config.yaml
norm_place: "pre"
attn_scale: 0.125
parallel_block: false
init_std_qkv: 0.0341
init_out_by_depth: true
beta1: 0.95
lr_head: 0.00409
Each number is 500 + 25 x the weight over its row's rms, rounded and kept within 0 to 999. Layers, rows and columns count from 0. Numbers have three digits each. The size before them is the row's rms in percent of the matrix's.

# q: layer 4 attention query, 320x320, rms 0.0825, rows 56-63,120-127,184-191,248-255,311-319, columns 280-319
# k: layer 4 attention key, 64x320, rms 0.0742, rows 55-63, columns 280-319
# v: layer 4 attention value, 64x320, rms 0.0727, rows 0-1, columns 280-319
# o: layer 4 attention output (transposed), 320x320, rms 0.0687, rows 0-1,64-65,128-129,192,256, columns 280-319
q311 094:513470455490494557476499527511428509509516518507489522496508432469496454477543524507510472527440495458476523456468476508
k55 087:511505515464496482475480536516523464509549509499479474523496529490500517533502545498518486494473505482496526447521480497
q56 104:458495524477450502468486549510495494487506519537513487491490539502520486476506476508498516484522459512506484502493524501
q120 097:536470503493529431524515483495486501513534516476510516521476479452525509525519483509496518499476495463470477514520500526
q184 100:480514516514499497506514523520482513461523579480514523484515481471494489499518478529475556506501524540530471513483503482
q248 089:504503515524470480450514525510501516447498511524473480503469516520495465475494542519452500507472578487483535556488527523
q312 076:489487519492512442479497528520466479538522534513520522487468495522507495489477505475532515542507530459496494518471508505
k56 084:463474486485491531476528477489549501481492499538478483520506528483488462529496488523470505482512506503505528486458489506
q57 204:525467473522511487511443504490507513488509520533527495512491499526501546553485479534478557514472477521557565507513472524
q121 163:476499498507502527482489561531466499541487518500491492484534450491487451486484516441525480511555515502482482488511525495
q185 186:539478474539530490476458524480506531488525543527465523500513462527501506535479501520483522497442500524545565504504508500
q249 187:461532543466490468498542495514473521523480472487486488510547509487507462489548471450539467502548472480439470492486538471
q313 128:484473470494459493486499543483487501494479478499523436465491528494487476478503538494524465493528453508544505513561521502
k57 084:508498495527509525482535468511497494506506499475507573509527476494512465465515529482481443503494456544494465495444508508
q58 119:479502463512468497536489486467493509478500501520541527512469512465500559505501496552516509451478481500535482506502455463
q122 105:481485505504550505466488471528487524519473482508483524515468500494498465503464510512501532467529510503460472464491508515
q186 120:516464517529513512481448536518498493462513555524512526491494541522490538533455497527456576473481518529535536489529468485
q250 099:484495521494493498484533535514501500507460512561485491475514533524481447520499509435525460470543510509448474437546518492
q314 095:452510515503488497508527501510475489470510490481503511522488508500488519468476498469514564503530499540531513479524529480
k58 083:505553478520535558491490499513498468520514455524457522499533496488475471508506484504472511479516493498466486511481522488
q59 113:480478536511494497502447540503470483458526516518505523513481482546510485494481546551477509523481509491541494462526490498
q123 105:501468503517486499478474492524497479473519457541494495513501471553505537513524529555511470512466499499492514505514479505
q187 108:499545521510457501487471481482479532441518477534527478519467503543517469472522511524520509529461476499556510530514507502
q251 102:512464495512479472484452547446494518484473523517532495531454476520448522502490494537490510520499528525548575490545504525
q315 088:510512511530478484460468510495457519487481448541505546509480463524504521500526519541509492507476461501491506505497495497
k59 090:502450484494470497502525469496500485500513527508505462506486491470480550547478518508490494473463517519557499447497480484
q60 102:537522487482504469474533501517473535498486447487492495478512453484482478463494522457491433532517519491498469515521540479
q124 105:525514531483540510540469511510478481458494510458490515445576523507506474510476524481534475532507491503586483522519500479
q188 104:516501484503516476517537461484494519508464465518482485471526494511521473468519483486506473535499494465491453553478514506
q252 098:507496474492502492526491473549471494555509468513494525535590522496467574504510507530480526498492483507474507514489482506
q316 082:510514484459481475486509498519496509502487540472526528482524502537493514534464517507533492553499498478517488497503506469
k60 085:534476504508483493463499498470472503508494493492527511514471515469478483482507511496488487503483467456475499481505503506
q61 147:518510487474521500493544462514510513514493473470469510478547484494500443475524508421528482485513498496451437545456516518
q125 123:520512459503487509526498496540488471515476525503479483455516442529510482500538456472530518504542527494465480521449464498
q189 188:520460491518513522477458481483504466481502521532513498484475513534522506531467535551465541528444511526557561503517452506
q253 143:527478500537484506488480483467501481469524464519490494526465508518463527506492506569477521504430522508544548537502501513
q317 088:510487499497498515449508467493514511546487447508534495487510478522510545493533490500513550522453523498474503522494458497
k61 084:514529517464486494486532530455462500492504498518533509495502495463494497506502474524488486495475470445514527541535508507
q62 103:504517533521481498480484499457497508496552471480518566487504509510520509491485469478476516491467495508507451512535524487
q126 097:442532470511500473485482519484529509495508488505526469532525509479546514492550530490505484477484501474465493493527539517
q190 104:464469530494484511457470499490529455511500529510480510491520491501502470487495527503458550542485528512472506491480523511
q254 091:463461519505521460497491462493482531508547474522487468472503519487530508504480519528408557474512471482550540493497514499
q318 084:468528495552528475495454496547514472504500528475466482492507476503507513506532504502487518493472512520440491484526477505
k62 093:492520504481516524528491498529448463524501472486484530520491503535506535507484503504546483497504497504506522502491499481
q63 108:490476535472439528479507536489483529519502518505514517497540523479511448472456454486493487495573496526515504510517499518
q127 096:524483499463513505472506489454463523467485484468488520514510501473497478482493531490470512479483509568539518494506520508
q191 129:523477463523494515457472522478527504475489542470502518488496499546502485494452517516454521533485514542574523504527490522
q255 097:519499497495476469480503536501450524494539485519480510508543519489468478483508529505468511492509490485487545548474524517
q319 081:499489477483504493511511474474482499517506494521484463540512490466483443501495509510474472453536474460503511450502506506
k63 087:497530473552534474486466529508476534489527526494543473484476514520527518520485562514494462498482492537495548463528472512
v0 115:497517481496481524518500503529479497530564528542478505482500544544508507458467489515490472525466459517544494510566446529
o0 108:510472497515482516464462468532495484488534472495507497502465563500449542548506518507480509500468501487472440483488513493
o64 109:487541515478535527475481558523496492485489516536501518528463507513484515531487467476489541485483506536514529462495471508
o128 104:468487516548496538514460509473550496512518515489534506542510514499463507519502511512483524508486487532473482474478462482
o192 100:500504524501500493511493509531470535455492503490460486485492518484503478521513524486503514471491520507502520480516429511
o256 131:512505497533500529479456551497514438494519522523491535492492472505480500492490500466498526513502500539513516451542475536
v1 105:483463486504520469524512519503524502485515512509531520500507493441524523496540506502503493514444513502524489502468508500
o1 099:484503478513534565483516525471517497534464538503473501518561489515488514506502428481487497546528485498471434466535462480
o65 103:558490494505516544517515473533525486505514504565484533459423447503542464484491531507500461495499507440475455498510470522
o129 097:537490497506499579511512478520504532522491505495510537500534452483484484511495512507464546504491485481474466462463488495